config = dict(
    d_model=768,
    n_head=6,
    d_mlp=3072,
    vocab_size=32000,
    parallel_block=False,
    init='uniform',
    beta1=0.9,
    weight_decay=0.0,
    warmup_steps=212,
    final_lr_fraction=0.0,
    batch_tokens=[65536, 131072, 196608],
    seq_len=1024,
    doc_mask=False,
    train_tokens=996700000,
    steps=8226,
)
Each number is 500 + 25 x the weight over its row's rms, rounded and kept within 0 to 999. Layers, rows and columns count from 0. Numbers have three digits each. The size before them is the row's rms in percent of the matrix's.

# layer 6 MLP up, 3072x768, rms 0.0327, rows 1351-1491, columns 288-335
108:497463503513516558504496513466509484474522499528508503522508508506481481512518491499511518498509464489481539445547530503480495533482473484469536
089:502482489496467467528518504548447481492500485453475526503478496532437532511466466522494562481471475528438472475502529518537541500526544509510534
101:473496524457509533533500464514516519489529462453534497521449525489467515465462443534547505536510472510474536537479490508499488495528475485475498
080:470469500496505481508483508514512484509518510474518478503464506536494478490490512459517519491527504522494525538504500516526573479522546508476498
109:519476461503489500478504513478515511472500474529542511530496476513527505509513524461480486510561513522520507544505500439477495452490483471458503
111:461536465530498512442437482502502512511556502491501518501499467463504473467473501493481548526477517470470527503556470516520453462486535465471513
078:490488518501510521560478488487479503483505497515480441523525533473464467472526465462540458486512494503535519515507457470489548464508494499460496
108:492485511503493531499486494504481477541449489486491559503483520516481541471488467490512497447517497458486490492532536510484522458544512520483541
097:524478487512478507525501478497514478490504487534497522520525525470521487484451477472549486515471498510444542520527517498469533429499525480459481
097:487469491539471478509557534480490482491503485474534484506481482490525526523482499474522502500508511443511482485525532503512527519483528440500514
104:471510488497467516457471486492566509541505507534524488507501501512444484482503552487472504482509495549510508513478508458474492434489491470505488
093:482455510487495509453485501508489521503494503522511514538493499494547527525534525539517471511511516566443541489493549462500520448517504513515476
108:458506529521525470543477456470505463508510510503522509524472453468528508522510559460524516475522481452515520532520485485518501533527485444476475
112:483495509496486516480508507484503498511484513512472504503507552462494474486467588481491500535513508511523529516486516507469474473485544510480525
110:509512503467498519507520510520535416486429485514529488495493490516452442521468472499514525451464490498523487508517533447527516515520521502508507
095:474478528474524532458465465513497514490516503498495520548491500483507502491470533534418463459525491517480489482501497453479490518481478476504501
102:502483508472519524511508504511496437538517514568518478499497498508520492427428487496462502511513451502505476503499505487485524491485471458491451
103:491522482462485522524477497471487472462492482521499479548486492537522508479545456451483449490499458495535504472491548469487505506475492489521492
096:532508520544472516500475487528525511504518490515508496524474486474489482478525483495544538515511519475475569523496537444528479499486542508491509
087:516476508504491496493507479492457481508476488515524478531521472510475524461465496550477474488474481513486516494525538498468489518483482500490549
130:510483468509508508494510468496494507549466500503507487500514491517541494432513512509487528515466507537542467493517470499545503487551494490525456
106:475473508492510473525498480521519529492497498495526466574474457520506507475467541479475481479525513471492528498482475488499486468497503503519486
109:512496496532501504482487504515504505500506490477499490504484432513458469489438484501505497531500477500526486509486494490504481516514486473490523
074:500503465492517491462471455490503500465498505507489507532505475543519508513508515475481486472517494485501478502498537508472488511541532501516499
098:459577469542491501493480461498531497525421505479523447516491503514505478509480506513501439460493448505540498508539443471522492511503473488480458
103:528444512551433499491461484520486516494454521502513527508487499523447482465485494527464510507484480521478529495508475455489506451493533466504539
092:484548547488486481495511465508511494511516482476552496521478508484468506495484488489519489534506536535490527498539531528487484485500495514501499
119:487467459483476471522515519460509496552509498551523494508519497509521458494547526558497501541480527505509501475524506494526522448504491491515490
105:468498527507515514461500509507472501540488499500467503482489525538464471525478537491519512529491482486537551514499489490529458486532515486504505
105:474529513460498531486511504466463496484536522470493485551509527524515483528481505519539502531492494555485485479482499507534471472497483503492509
089:530432448469454489530531509497474499501502439518490526509505488525486507524504526504469492503493497516459484486534488468495504498489511482443546
088:507490474515478535509459534507524470484497505508498508529487482526481510487503475522511538520480500523446503517491513460479530475524500488494472
093:491489506509478541519514492524518519465493476513525507519470509488476504454476493480450491536454483501453533479502490480482506509542545498505452
104:565451471512503487535521512478474493485523497478510478487476508492501540485495489506507504514516517443488469466521486441527514479453502563482468
084:516500466489448466472497527540508526538531486536526527503500509471508538521472541521532476499528533470461533492565522508456456523507505462529541
087:466536471467508481487487483516539479508534517466493508505494490462516525464480507539476538500493508484546480535526515475509551533490494480470459
101:492528494442420526501436476536535521516519486549532545506467457496521485511507495494448503481505524523512538485513477477527532488535474494484527
109:484503475520484523497467516462514509514471508510528524499511483502531437497527495489492470483457496512505511510527490512492480493536504500491498
099:525436496519507519502485530509539502534453507509508535524490453499522527464448470574502468518511457524487509552544520509464493535515531471503512
104:443539543508529529449537473446524482543471485516539485533499442536480457477529499460509491501511473514518498536480473468495524515518485487475491
111:539513544474479536496492463519476508502477488553525526531480485543524509489501509553476467542508496486518540490519482459502490500508495522522507
094:524503491473482481507498560471457474526472458517500501502486471494527521487505518513464513492504518504479476503533511493529468524463516555512519
126:507485519515459512467510500518562497490480479509514503511462495497506477489501486474514499484485458441501475514552514519550511483532523505461478
103:511472502501506488530506535489500473509477444482520482507483474470467475495477517488484526518536471481528498532462493472461499478513513491480525
103:483495463475496554484503477524495504457458511484529496514503544451514484501460500504535501502479513517478496499498527514560523512504490510508495
096:486535504505496483466491520503513500530506478491496478509518473511472451522508522531505544503489498466525496521497478468507468511500522505502506
089:509479508548468488546465547486512536511527477496507507485490460488534494514480494489489531510495504535489511513495544470499549463490492466511473
075:536485507502484538487499467486489515459504493506510543523496481535488498502497517483471529495503530559535479467517525490485460480499511510481498
095:510460481449539460537448466523515506530502480500500477499562454492484537477491454497527471501477437542532473493482545485496553526533470486476528
103:495514487465480517487508513536485472493457459503487511488492508561494488482500523496502522528510455501492476477476493503527512509475505507500514
100:474510487426522460507459504485511430482483484505485496510487539511496484488523489459541504477496522486510480518519510491560485465499511510482502
094:516498432517470502516489492480486532442489487521496499498472531476515487498533458525516507483526502497489469502534535504542504455486563494499495
118:505515459493500491450501536517480534502511491513541512520502526565514533517476474491500459492538469512475507531531484490505502479497530435483507
103:508498489490512517523473520474531502461479490513520551508487495498512476489425468524518487496473491505513508528487542502525504506519504511509509
122:512469513455485529547468489457550492470464473476495501519543486485517453482541497501500484523518507507512497468478479494499547481493505502489515
103:491466493520436473536478566534476516498525508471518459497471519478464478478496487502530492500505501492494514505534488515492506490475525534476506
102:511492472503469456461498502482536511510453496543492490482516488470450502484493479510450499484478505554547562481512515503487493500500518506506484
105:511505556508508487522500494570494507484532525498521448529497445526469504501478491504482513493523488477480522533509464506520496470542534485471512
102:512496412535486467515507520488515520482496475501516517528483527505492508516455515500503488499472498573504466507541531496502501490516501491500524
099:518537502492526452504519511511472538533505506458466527537492522535492510475472486538482509434468500523477489505533496495484482499519526469510552
091:507477525516497532502518458529517517503442497463496472512507507520491476485486484535499545542449518488470497536513429455487537495499533474472523
074:500477485549491526513494480509531518517495482541513460555479513527491485472490476499452465501486534520466468500502511483488548571520525484514495
103:505514483499476459482505507525464516486475486522518465516511504469473449513463480508509503497513485527509509514491492517478468490503500522488478
093:458513532516520486495530508514449478540495482522484494508499472499495499470506473507480469454465515500484543537511491480465555489515495513475471
104:502479457502473490501531484502479519505527452560506479490482495492478506522510518540501517542541494488495507506522454458480513477498532507517527
103:522446465509478489444493481511482468457469456501504535541458475513467445504518488482482476491567538506508515509458510495511539469535507492494497
107:456493526497502526469451494477476514482524436510528506545491510492530510475469492532459490508490517511527503522492501487483521518576508533503483
107:456462527526475483470531518491482477516466491499516502495488496486494487484489459497491512557493464502467515480542499512517540537507522536506530
090:477540440528479487497532488513507475464438493541513492514503477444466474519481481497507542479514504490517518520491500474491510548509494512501506
107:487480507488510509546545487511507500496485488487540539524516545517526538465489502451499492496558455523479546525540464464520489514468513487481514
100:488538488437472498486481477496537513478454497492491531516459500504497490477460508482491498537504478513473496526470490498531500500485467488495509
109:460496480500503500472454459503464482539497498458489519507512508555549455522508539541465524467487502456510506493534500494485524459529513490504528
101:477459474492488526502514476480504477462555483463513494523504529515487525482477469517523491491527463541518524496508522483554477517464504499462501
095:456531507508494500501507496506516469514467496486524468514467532451513447474492528517463499549462489498537479520499552488477457482523512462523484
093:488487507498491520496518515514473520531479466521504528489485491475468498517449443482464533567512522523471494470498480478463457503497511463509543
092:492470517480489526500468459536500495509509472504517529510500502519509486488498496484493445499512523488428510474532556499478496457519516467501496
102:502487525502492494478530530521551509481526486514496498503497508511504499474478515482512508535470486498531472513528541489548494523508492407506517
099:489479498501478479483507515532453511558517475507526519528505452474537522461457509500501508538495515498474505515560460511514479500525481487497523
116:501525488472521512501512533477458484482481470474544493540472473501493452495476513480492532506517508500515528497506501484534516510489504535500471
107:514506480436477504498489489515501501454517484524511531499503506465527519494506500554453467490477492515512536522479480488511531477494512535509479
105:463532459470470480474539500507484461499542490514529549524519520478538488508513554479522486479530509511464536548505505490493457496477485511493550
089:475502560494485465500516440510520504495481492500519477519485508484541496495558558515515483514499517515524505495511528467491458436520530540481504
110:438495456502501514500459475495529474530508481504519522521518510475475478510467517494471507529500502518526514484461498484479543530513506492464475
105:481538499492478509512496497498474477477519455493500522516539542485470472505520530484468504511529452521542502496512474492513494490511480478467489
100:493483450483514502507499478476533477522451512474537525535524500487473503501508529532475520556511518521518511497543494473503506484506452515496469
102:490479458453497485501516515492486522503532512527472532520485490501498435502486509517477534483499524486506475495514465480527495508517515538477485
098:528493547533461498488439497494483509504540472517534512503508504528485519502484541506484496531511499477505519509517455474556493462518527484506518
104:501534469531536520466454506517512487457450474477520485500505480483550457496462501508541505494506478531518521552505484491482488492535518533512502
100:479518483463511496508477525490496502511509508496505516563481473461505498512513515500514491495518463490511521517498526490466501453570494476492449
104:530503516453466472505491488487518507527512470510528501525499469537503462506526564465513523500485463540555522483514523493480467477518543492485504
109:504526512536480502529515527537490488481482516517498481523501464498479512480498493488520530485511454488498497496488488492487485515502478476476521
115:463511504480535469488478497517472496502491482440545521521505442532456505477515514506522520523552491520482507477516496515521472483512535448460491
115:490499497477477527492469524499540543472483465558506525506509467483500500497516470490498519488536551464441489522520461479487502505565557512528519
112:477506470499473486509496498470509487496527502509539529500449484467471501483505474499502513566559521534480517479509505476509509492477515462517465
105:463523516429514498544461485535511480530517506527493524503475467509514488509500499542492482480520501497523509499487533493535473463524465469525486
111:460478510512481465511497545517471494557531480488492509508492536504523488512476501479525509493449475486517567528531483533522481478499526495503492
105:520487515535505473537535484536545565492513506499545487504478523548484479458476503503501562507461456463519509545526475475518484450504515486477523
105:516504486502471483488520515536470458503539499519525494545506482482486489519502504496426493561447531495451519527501487496455507486533525536482516
113:489485517488537511511493492483518441497527491485530482508480542499475501501452490493516509478527538490426558512522481477525526479481485535495496
100:468455473539502494479491551492503486526520496508516485503500469496520503484481533481487502481519514523526476505499486493470464519512543506519545
106:473488532506502514492492486529519507519461481532494558498503491518480519483499507490488521521530492458451517495495521509509508485505516498458450
093:526470506478453516504512491485515494543487490500519519526483507494503499507486471543497455488529448507520527501503514498515501490497542528507504
107:516443476511493522504516495540523475504467459495463484509490483537482493502519456510523542506516473524464487456492512472534514507487505502507504
083:447496506529523481478514523513491469479464507504508510510513461543516485493497441559539541487477470476470516507492508470483535513501479517543535
097:468461527537443488502506476499494504511490490505511545493521514494510525426515474453533515548574501506485503458565439488473515520463531504505493
087:547436514503481478559496478560538481527471493508511512482499517554470472501479500486540458514505450509461497503493527478513536497503489505469541
106:512504485494484523505452510489537443462529495531502542528463479513508531485494493450510555489518493505537554514493485533492510520481483467484491
112:453517498507489498477471479527481514508526503515525516499491507478481499484522557489480522534551474459503522494472551476463517494493504454464492
107:508513482500472473456509539522453514508521471477535478495466482494454489475515463546464516518573474500475483506476402449511485514514525475480463
085:490481451492453521522533517498512491485515510479512527533508521473503514495504448528538467497479488546455498547566502489485514503534500542505530
107:475454515490493495474520509515468478495508498518538491517474460466518504486518515531506505502518515497495505492504502501516539468480507473482493
085:494521538508530529567454492529533512509473482535490520475523544419509516490450524546532497486493526482501479508500471474489494514533482494475547
085:524519488564507511526500522542500530531511491514501467506489490482513481484493487498507521492565511481517499487513542437479479474505484542441486
106:494457523509520529500509500505464438525499477542526490535524445479553518512468522498480488514487499525516477486483455476502518516504457468520468
099:502448496493516489498496472506486486485502495535544465492463538542444482453490475536512523465483408521501443481509501504535499504519508493472474
110:473522494506481496522542490541501506539485521486519515529476499441502476512466512511496511471507505522498500485534496449495508538484470549490474
108:497487527524488491490517510504514484512490479502547547501496501483508526493528460525469437502506508498525561503543562485515477502503470442479521
105:478481473508491543467522485484536471467474509524505503500484455493512482497499512467445506512534535537486506467455476460464473478523481435497474
074:538466432474476505514487486515539492490470493504533527520502513488471475455492506538488497535506488465497514536518516463534538484511521503512504
100:453530494507499486494481489464538510477470492492526482516509508528476466488482490466487496535497505521507482490483492508530477465486495491498481
101:493454482502460499490494501485486501519511491551493467509462481504533482493454500492525500453535443510481513541494493487453499503507507501500477
107:485474498467483529538524500472534498500492475531505497479507485484464485516484503497443547517531496503478461486502488485511479422491483511469514
096:460496462521479526477476556528494526523456514439521491494484485511467524475522508551533522512499479509505520534485488488460548531496506453498501
117:520511492478497453510492454531513480471503493552501496518491473556475527477453529520448472523499506534490502511500479486485540487509477527502525
101:439479506461490538507523517554467447497513495492497496526472517510499460507519471487532506497511477516465503495473498475512481505505517527474541
112:478519462496510503519523479476510511545502506508501534502535526456516513508523517577505503521554493487484518519520524503528499499498492443464500
110:491511514502533472486439501499516488533539500494517553537482514480464482464472519519430479469534476545495522506490510473507486477529498486509517
078:499446506470508455493490466527500525475534512491514512503469465501467505508459515458501459514492489497485498486509496506555474525522471506498473
105:506509482494459486496498491537510482483463490482520511511503474488514475468514526544504487499512493459536538508489528526509506506500517480522530
112:460514520434513487510517475493528477526492504508504540504500480499470498474482499491498483552483509538501528529523493491502475536534497511478508
108:482511531466494478499480439498503475473448503460512506520480517424505509484475533540506494521461520551513529522489517478525501547484471518541496
098:504505482506493493461477490477477511553459489492473493519531485480527504492483491512496527515468490525544448503547531487500466468514466483482506
107:501549540491497523482440515530485502541530500494528492505496476518490474494505507487485464527485472511522560491502491502483483463523516489502503
103:518525438493512566529532478493497516530507503474508499492493512476508478499484501525481453528520502520491481488569515491479470444516482489507480
109:539521502547499478510502471488510490527479492508496483490503477447498520455505492492511479504520520507568501534532518506506479474503469500512493
074:523473481467487513498499501487488524525469466541474457515481485549480501493512451496523439510492512518473491521578547506486513471513530499518491
077:524481546488494512509488478464558441475500495483509529498492507495465495496510480569537503500513499526474497492471526489491528511493488496490532
086:488539472505434481523469502486499478445489499481489487513463448543512493507512447493521509503451505481524544515492498500489546501524513512486517
104:511477460497489473525470473502480479472509491543518482508504523489478528475493546477428508504550510498495522514496473506470503464469538441511513
099:470501509522481498529405500478514489481516496493509503493487542504479512489489535490520552538494515474516484507483533494504533500518496523456515
075:506490494484491517464508572445526496495479499500498535492516507485509485494512545550478527473478508463531476531509486498515487521543506501523481
# layer 6 MLP down (transposed), 3072x768, rms 0.0327, rows 1351-1491, columns 288-335
104:523512490505521516497443522518527495516482540486498513483540495541504431511540535496500511496537496505456481467526537521454484501509461498490511
094:486493512488499480527495485549450425509489521501477499558480518541511525502489471483495542444496489531503524513510531512509488514487488501481568
110:491456502516487509530473484528470492484497516573498516477510524536523484484521451507540504463482471489495468468457517510530518508537509512499497
103:473479500482485494467468501528512499469499550498513519492472496502472455484473510488492513485496497529495530548506516521531483472504547504457535
091:489502552502486480512523515545480513476455514506509503515535478511504473485516491495506478506513467511523497543540485492499466442453501548483489
112:505496490480467518507509486518511494509519499545483516466518482487498465480533486478493501488476473522481463551493481505497463491522475490488517
087:504470520521486485486478501539522508467509509477496532465491491516509498531468482512448518521509481540471513496509532504496485519520481521514517
117:472568516497509549469479502498500486509503528496504534497480539493470547521528521524553491485467502523483503542460505555501489467515497540542451
086:455502509483486510482480497509478479510516489453525469516483513540480495521499485522514484473537482506547511511502498497464488504477449483534486
083:522529506512539500464479465518521505507504537518478521488503489507495472488464485496460509504525522525530528497512516516460506512498514482492473
103:500471452513467493516493502518471503467498505496529503461511489524502530467508483525551517496521490482512493504506478524521538492498450484511513
088:520527475532467554551515489528462466518495499492447483486511488446472436475541460499500506466516499495534492508521475488492509491501492493552527
107:532475494540494511497537514520537493504524532470463478480468509510497530519505520513508456505479510487542530459560473457544505480498501521512513
109:506529497485510537515515441492496464492495496572470468488527480529507518551456469512505478545479510475487503490449529517491506460539478472456496
108:452519493502435514542541492516443518478503500503518473546428480484469538557446498515459500544526510447495482547539478499472433520501488520481491
077:520546466519490490529511507485487504501524517459485493531525472501487519488517489527502540517477507512500514519495510500478493464483543472494531
102:465470481472499467525505451494509496489526500490531503502507494462528465498499488471517516487518460500482541507521510556503494495477511487501447
098:509502534529512484480544533529490540526522482543500510472526491494466503503455504502540486542481512497491529543478473521509504453519511493479469
103:531501507489489467460469463505538540516525521537497468512486524489462483505443500514472481503485542485556507495529527506511489465508557549538559
082:482484514473489527535499510495541504506501487502488459504541517491521497502546540442538540521503505471459512491482470484497520470524497487508472
169:508503521490489490512492520450522480551496511492493513505570464506533511473546510526520464495439491510486482520579565499490516482509475520492475
103:504484495498455481475550501487508498445492525520532496491486522516490543548462476528494466494488509498500510474528502506449480502512469554483548
109:474488565546461488436507467471498519471497482530476504500523547541501473510492492518518529476516505503515521488543479485500539479517511481554474
078:485478503484496546486496448507447501509526510468492510486521520448501547493486524494548512482494491488492501462514452508514508474473488505509511
087:498493566462500491508474509481514507510447541490464492475517506472515521543526464472515514511489523544496500507475504483521469531517511509456491
100:518524487462518513496478518486536536483487467492425539543503498469514454525527513501517485485504504515536470524498514477500456507502498482467512
088:509457533476521522475470521493464494534504498504493526530494498478517455509508535519496521476466501471483506524476488461529463511533475469445492
129:500492498464480452532484487461488484533543523433485472528480531490528515486499493523534482471470501531506491500524467523494516465485504456555531
100:511512500525487592529519479449498501546467525537474504530476493521519478525504459506521452512524503502468498488493476479473528545518506498510492
104:481492478485526506541535501480486506527518502498473476511509466482549503488469505539485470489544519503512484505498492527545546477497513464498536
092:515519516521490481468483505494503477511523514503498515513517509488500526509489458493520494483473528431495455532462504522520485512563519485541508
075:501438497532494537498503485497484533495455508515514477516473525473547500493521510484509509498518505478502512463498505500474483506482483513501502
084:493493475495536529561503523469464484502487494496497473535533530507510496513499525498508510510553470511548479510522523494473496489454462513484527
108:516477473524518518525503495511507481502484497467511493459508502492511556511504520465484471509534515499527510472498486488528495485537504518471555
083:471477535455499500488486491476453511540545506521457493521495459506460506517497473438525518474502493521500489536501483528492504506492501481500507
079:500484483534522508529488467533477519506483555510489505496503489450472526465501496501500487513490499486473494476524468541485511581460496544509511
103:497475464508515514510501530509481468509473498501550515497519476498445533481513525537541509506446520481531497547447460515529483506512493452529529
108:488522538512506521516476462467520480505450470487515524502479486471530546474527465519489522543483468513542497495498514478457513475544510491493465
100:521451539483520484462492475512522505506510485524498486508513485500499492507502488517465486505500489546515498544493532483523504537520494483553482
096:532496498514494520478491498523478496443484481498501450568455506527545500504533500509516494471494443519512485491505478443478501457537525547485518
113:512534494485540527483524484490480512500512504492460502509513510512469498475484474482501508512510537567489531526466501521497504502509489488512528
094:495483510527516547514508515507484555494469488555470469483466527453511536510469492509478512480494506545480452499488466504471511495538456521506433
140:446532549489516539477494503491474495522568491492532537516495486508485510509472533519537515510479487524488497526514490502508533509482522505459511
106:507446490506507456555520448504523482508473513510478473492484499496477467518506461491477509536498465484485499484542500491518506456518540509445495
113:468522478488495528530489523471479471449537514488517486510485464504472516458482549492515508498483528526530510476478489499509506516474568463500512
092:479469478554540512502497464500482558486512507533515496492483562518499451463508506541465488496524482513548470546526484510491560447524448490504505
090:540482507502530567513517490496448477462475543541491519494527480514507518473516499494483466499506470520505510527473454495461475507501492506477487
076:496494457508498543520583489513467483507520525507484498488499512464502533507518528511517520447516518514495467456504487495536477476515480549515499
097:485470469485526465507486472484499505498496514467502532511517529515479573473524471507516522472465506484462508528471498496496467487518457500525514
106:524506523494501513463525519504518472530518482528466483486504506486529495534526501508500530519489479510489470539510471451551443469468511510454476
094:543519483468483469533508469530532506521489515515507485502494531463485509475551539503536485504488543537519502475488474508488513444473517522484514
098:499478531528522486473489511502541442517482477454515492535538512490473465526505512544527521522485472530504452483472508492520548494476516477466471
144:536506527487449524484512510499518510487519467496473487537489509531519502517528456478469494528505512487501492556518503495509509460528492483491517
114:517464465468496502507476507482488493500517508528493529457522544486512511495515515557462515497493496430478522492502475494531498483542488475532502
134:505511481498487507510459511540523516482496497472468500495506484504448506496479511511473477516527527534488487485489484495500482494470488457499564
095:490488484521465473535469551525491492529482513466494504500548516458494484506484541505559535520519503459539456508503500534481546484494495488486501
094:490527528529512493465522545469497517467495520471500452504502543509537511475525489504555541489510496500495486547531504514509480508512503522528500
100:475509550561481502523515555522489492474510516466479519458490532481470524475498502485517488486507525482445535480478529475514530489472504505505493
096:460523542464540468517497490526496480479529506488434512527481502515483514470540487477507444524531498506514490487460507519497482520504514508469516
100:545491456483484490472528480515492528483514540468493499522530508502510470486496502498523515481499527563465482492494488530525506500510491467472488
084:555509472506492519541476504572563529498526473565523503510527557510496520527506531482499501473531511458502522473518516495489526522504487490490495
079:475494462460497477474531500519459504475525493501508525474467490482495463517514512522533520477514511537500494492473474555517458471459513545497530
100:484500499509478469514514509488461494481529468468515470483541496525522548483481453538449525477518501511479491474477518476456443516536513494485516
088:561518511482489473515490517557503502466521500495482481526522525481518510492498511489511482472505468490531512462513549474494498432480488468481464
088:523497524532488471527495483473520528522504482511481489486512499496490538474510512478451521523509516456482467547485522500516527474519516487504522
104:476466471499491496483546557477474491522519473480472510494507471507508468528483504531539477534501514517507482500525539443512539488496499504493499
110:518562507504446488496525461472487465475510491529491496514471505484522475499482526472458490427524540456493497484520490484498479494526495488482470
102:528512544518498510506481530522536500521488500485518452484488487447526505440487515512520508484512499481477515494522528506503472500497481470544470
089:452518477505482502494462428495570502502497513489489516505485510479466549476506454530529491513470524496476493487506497490503492454475511497533507
105:499508448493530502450499493480519494458504479556513517472515524515495548499447457518493439470502466457512526475538485510470510501516518482547460
088:460524507491481506499499485554485492505478480509501505521464517476462501490454505488465462578526544504505482500508524507529474488503514484518504
108:529516515467480495524521503539525501502499503481470494519559548467485458501474501514518535480479467484498506498524485477443509535472477506530507
097:501494522509486529493460485485524472537489500523450510511481478482490476526509503469459508502509559529446469513499504481506476514454488493496491
085:522435464463481499538517495481485528464514481532522517481478442484515508509547494476495497525517519483487488524503463534518486475550513478489545
097:513505526544475458495537471552525526456521480548521497528493547509510498490470486527518521490525500503494494509490488488476512528535537530494464
084:472506482502506534512451519480512489468517479512482499530566526483505507494541500502514558441520485469519491486450459469491539534457504481508494
116:550496489502491552516490512493535504499506488544515464497463519526516515529478448507508491482502503505487541548496548527486499532531536496519522
095:505463517525531504479506523495486499517545523527461455490485528527460499523486510511497506537516499552513505495465494494478518477478556469511504
099:473516484486535497531512546492536520516529479498534470499512553505527529516488512547511498529499524488551497505469457525525487524534487531561497
105:501512524542513490509514510450528502517522488529525488486479499443503524509495511484467466515471529509497504509471520482468516491463519457508504
098:485538502491506475515496474511497500484505498472486496475518503532488486480516512507493494470514482513497493508514447504512523493478536501494490
079:500521511446482529487524511532495533497525494503501473501541554501516503485507479506505549475524539468501427493511459485438540519470514457503496
104:490475412516472487530483498517514508516502486502525516486509487486476510464528493482512470497477480508503528469527495493507511492508528483558523
104:500499508484514521507501548478522496491529479505481467475470482517502494465525551480519512499481479520419481510483521535528520511527483480464526
073:467533509513508508492510504490505502529505492478521489503497488509520502512496489485529467508507514528477457514514525495483505479504507477528517
097:459502477493460464476502517491506502478489547472493510486476472510513493483529526512492488530508546502482469522491505480497512497521513470496477
096:490535477481491514528500503436510503499487518461529468520564508496477530473538515504530539484486489494472549501521492475569501507545497518509465
108:480469505544488524495527519504575511441533504512482521488510500539516532469483526524491526500500499500460570534509510500535505499539493511495487
090:535481502522493477504504496508526478520513502501462461492489473547489469475492503479515449441483502480450514465520469462542487495488533523491532
096:520530503542503491496498518526514513528503482520524477506452517508530485501507531484507462527500519540473495491530538513497517448519479519493455
118:508452482479483499503525515520480509511470492530513500487511475485523525524514466475518512477520487459524491486549523530514527547477464534501486
123:499427557479503477480534492502455510500500515477557517497527483521480508520463502471533483490502520495507463503487531514466493505503534472516446
119:479483497530508478520443517478550478534483525513502523484465534475510473550502466479457518469498541447464472500477502540489544511478486522513443
107:511503537461471455470534511516506501511481488506515505481443552519505500517481493509492550495454502534461540526491489488505461519530543446499502
095:513478531524469485521521529498466494468491533514511515518503507454549503494515508509501516511495505513453519506532504500520503481503538474476484
116:504467514476548463501507527470499514531432517455503509502499494457508451454520516525518521455455484482473541502502478433465516472514520460493538
105:501480523506481482551524509474501514528471458506476542499511471514531545461517487473554483479482485462471533514504474493505494490522526477535500
110:454501464486490463536500512507435502502498509488479524504461500462492459513510525436498506523497520484488526471499479487526476478499528534505495
108:506492516472536535509580491522492482474527483485468496518499532518502505522511514512519531477483478495477484466497485458506510525472560500491517
097:550509513499528510483476501500483511504522519460472513528539534526492480491482505496506507534508504526508541509519553501499514479456501496505528
114:517476506494483508487486487515514508518479488516538462487526491487466498496477446518485450495473538516475527497500476515542560527507499547485527
091:471521458442487511483475527521482480513485503499491515482492503497511447517522543502519526502461481444464465513485473465488509512521468483504476
122:481478503532475530494486496494469510501474486523509492541438509512515511465508477497524549446492489483473526517539553508505477499493484496514504
083:515472534492484503532472495462500525478514532490488497494466542422507507522488513515470491518504499486515473531523486517472480536503478465539458
099:494476500523492490519502501516516487480482506467495474457525493479478500474522484482491480507513475506461491501527510483517496511488494508494472
088:492550492491487551447480502455467521462505478522514488507533490474517517493530542497471497507483555484509462489526491498494441503492515506509505
110:509505515498520516505515491536479498547516531534492488506518495551521500485533492510496487496548525512525539544499462502484492467495482490497482
111:500467493515485535510526516542517512543512527520489497488487542491453484477492484508496480535505487519514503485437503488498541516505541553479502
101:511488528487476521461489516508506495490520504476488493481513529479493479472462555505549537445472477531459507477468557461505506511473455516453503
082:497536514476498559487493536502504500492499498488536466493510503525459506485522533463464522514530509490466518505471484486475462480489499504497484
108:478476536536509482541502488514427505570509504478505499475477454484527495499526485508448487487497521463494502507567463477502502474533489471450477
085:517507470521526496506475466481516446487502491463479496463497513485515450518495481486469499497494479519496517492462518495493477510534483493481513
084:474480527461468485489487506506455511492493515495515511532478543511459478502547499510490510477474529500477498474528503519495528519444515481505527
112:529515468519511502460510505501513510475538500491476519453515486471483498471540511514492499491511559515446528482525543507480505525542510522518468
098:487504444474521456516514534483487489448493480483532472492445517452496454488550532493518490508499499500500514516513494442527520549511506559518467
109:505574447460497529491487509473484497458504515545476480528484480518499481530477521478485513517511516506494499508539490484481468520481527540485491
115:476558588552519495473512501495491485501508526530535526522480495495528480493537516505480477500500569522480497476526530514487472452516468488479478
097:476520453508504466488528532499512497431505517441511492512543480490521513469537479510531504514484460511494517444495492529479478475513493433514539
072:511469496465472473483511517481510487512486511475521521522488495523476496492515482492504518524489500490490496525519526468518510479499523501493522
094:534472497486485490521515510473507518491468559500492501485503484514465457552470524482481485476485529487521545497540456526536469489512511511487506
107:548490489481524469506466497541483481494499502478482452529486521489503504474512496477513479478481445503514515494478482521511501504545485502486484
110:490514505545504519514487476497519518510526515462503528467528524468528515479500497535519495524509494520529530537494492495518475470518494453525484
096:468487479532536439507482511514481504517508541477516496475488480529505526496515493458501525500508518485496505537516494501516510472482546477525478
122:504502510487497499491507466523471493504511507534505524519487495528481531521497489508495503513491513519463532471520496504501525507481537495539497
109:526553460520490500477504458495532508511492533555471488506488494494530476479501512512473502533500549497503504535540528538518482486533514488524482
103:524495514458530499491478475490551496519479499535511494462487527496455491503527523535531461516483474498487492540456464492524487513523469508511490
107:501528476499504460478510509489527526568501505468519471478553521515482487484470453547529517506536528516512486517478548515483490457490466470489492
097:501474503496479478502485504513531485491515554490536515483492495517481505472468503489535501538504484496485546510509495535511495503495529514485511
102:471500519492490488483519513528497511520512491496501475529505531482443522499524533486481495476494507474522513455510487527540485521491534507545501
109:493530494528480504524477491468515521492490515492495504520494501526451532519521476509467500471493488522489465505500502549497476517496467494491456
095:500488493505497539476495519467499532517463517560446506522509530447469528535490473460540496467487501465508492511484438499493485497457473533517517
093:488522536502478495447491501446463478528525494473521470505488537488496501479509493525506471486505542496447464470497555467486514486496541491479523
106:499516521495507497453517468504505502527548472451533539480493542450547537497531447505472498480482487473510509478492460532501451465508502523517489
102:506511479494496540498522470510466515496471504510504489503477488495540513476508501501500517477501516506483488469463503523520539526456434502534513
109:461509502512516495518491459533500473522517501491542497509497458532538533500460492520502513525533515534532505454492485491542485500452464522495531
077:475489502538518533447488455512491507469561486517481488504553482484500519496475549474510516512499492483499477459450498524511489512501486466479499
077:489525477519483497496504508531488546444505508483483520506460510464510509490500534478546457517491476468512489466514443492559539459503484510506474
079:514479505482536479539512517515505498515486521484502452503504540513542476509517547452513531459496477544502459507510470521507503504514527479523504
101:492455510517516485514470485480532503464501475507466519525467514499493488508553467515503491438504462514510459536523538512507541469506483526504493
100:528524509528475440510472513485541467515519477511448472487492480492509496539540452493519509465530512479510542508515489506503489515495538484476540
072:495508474491493456465523512514490449514541564533430515460522457471470495499510484481492540526528444502499540482484517509485494502503479530509511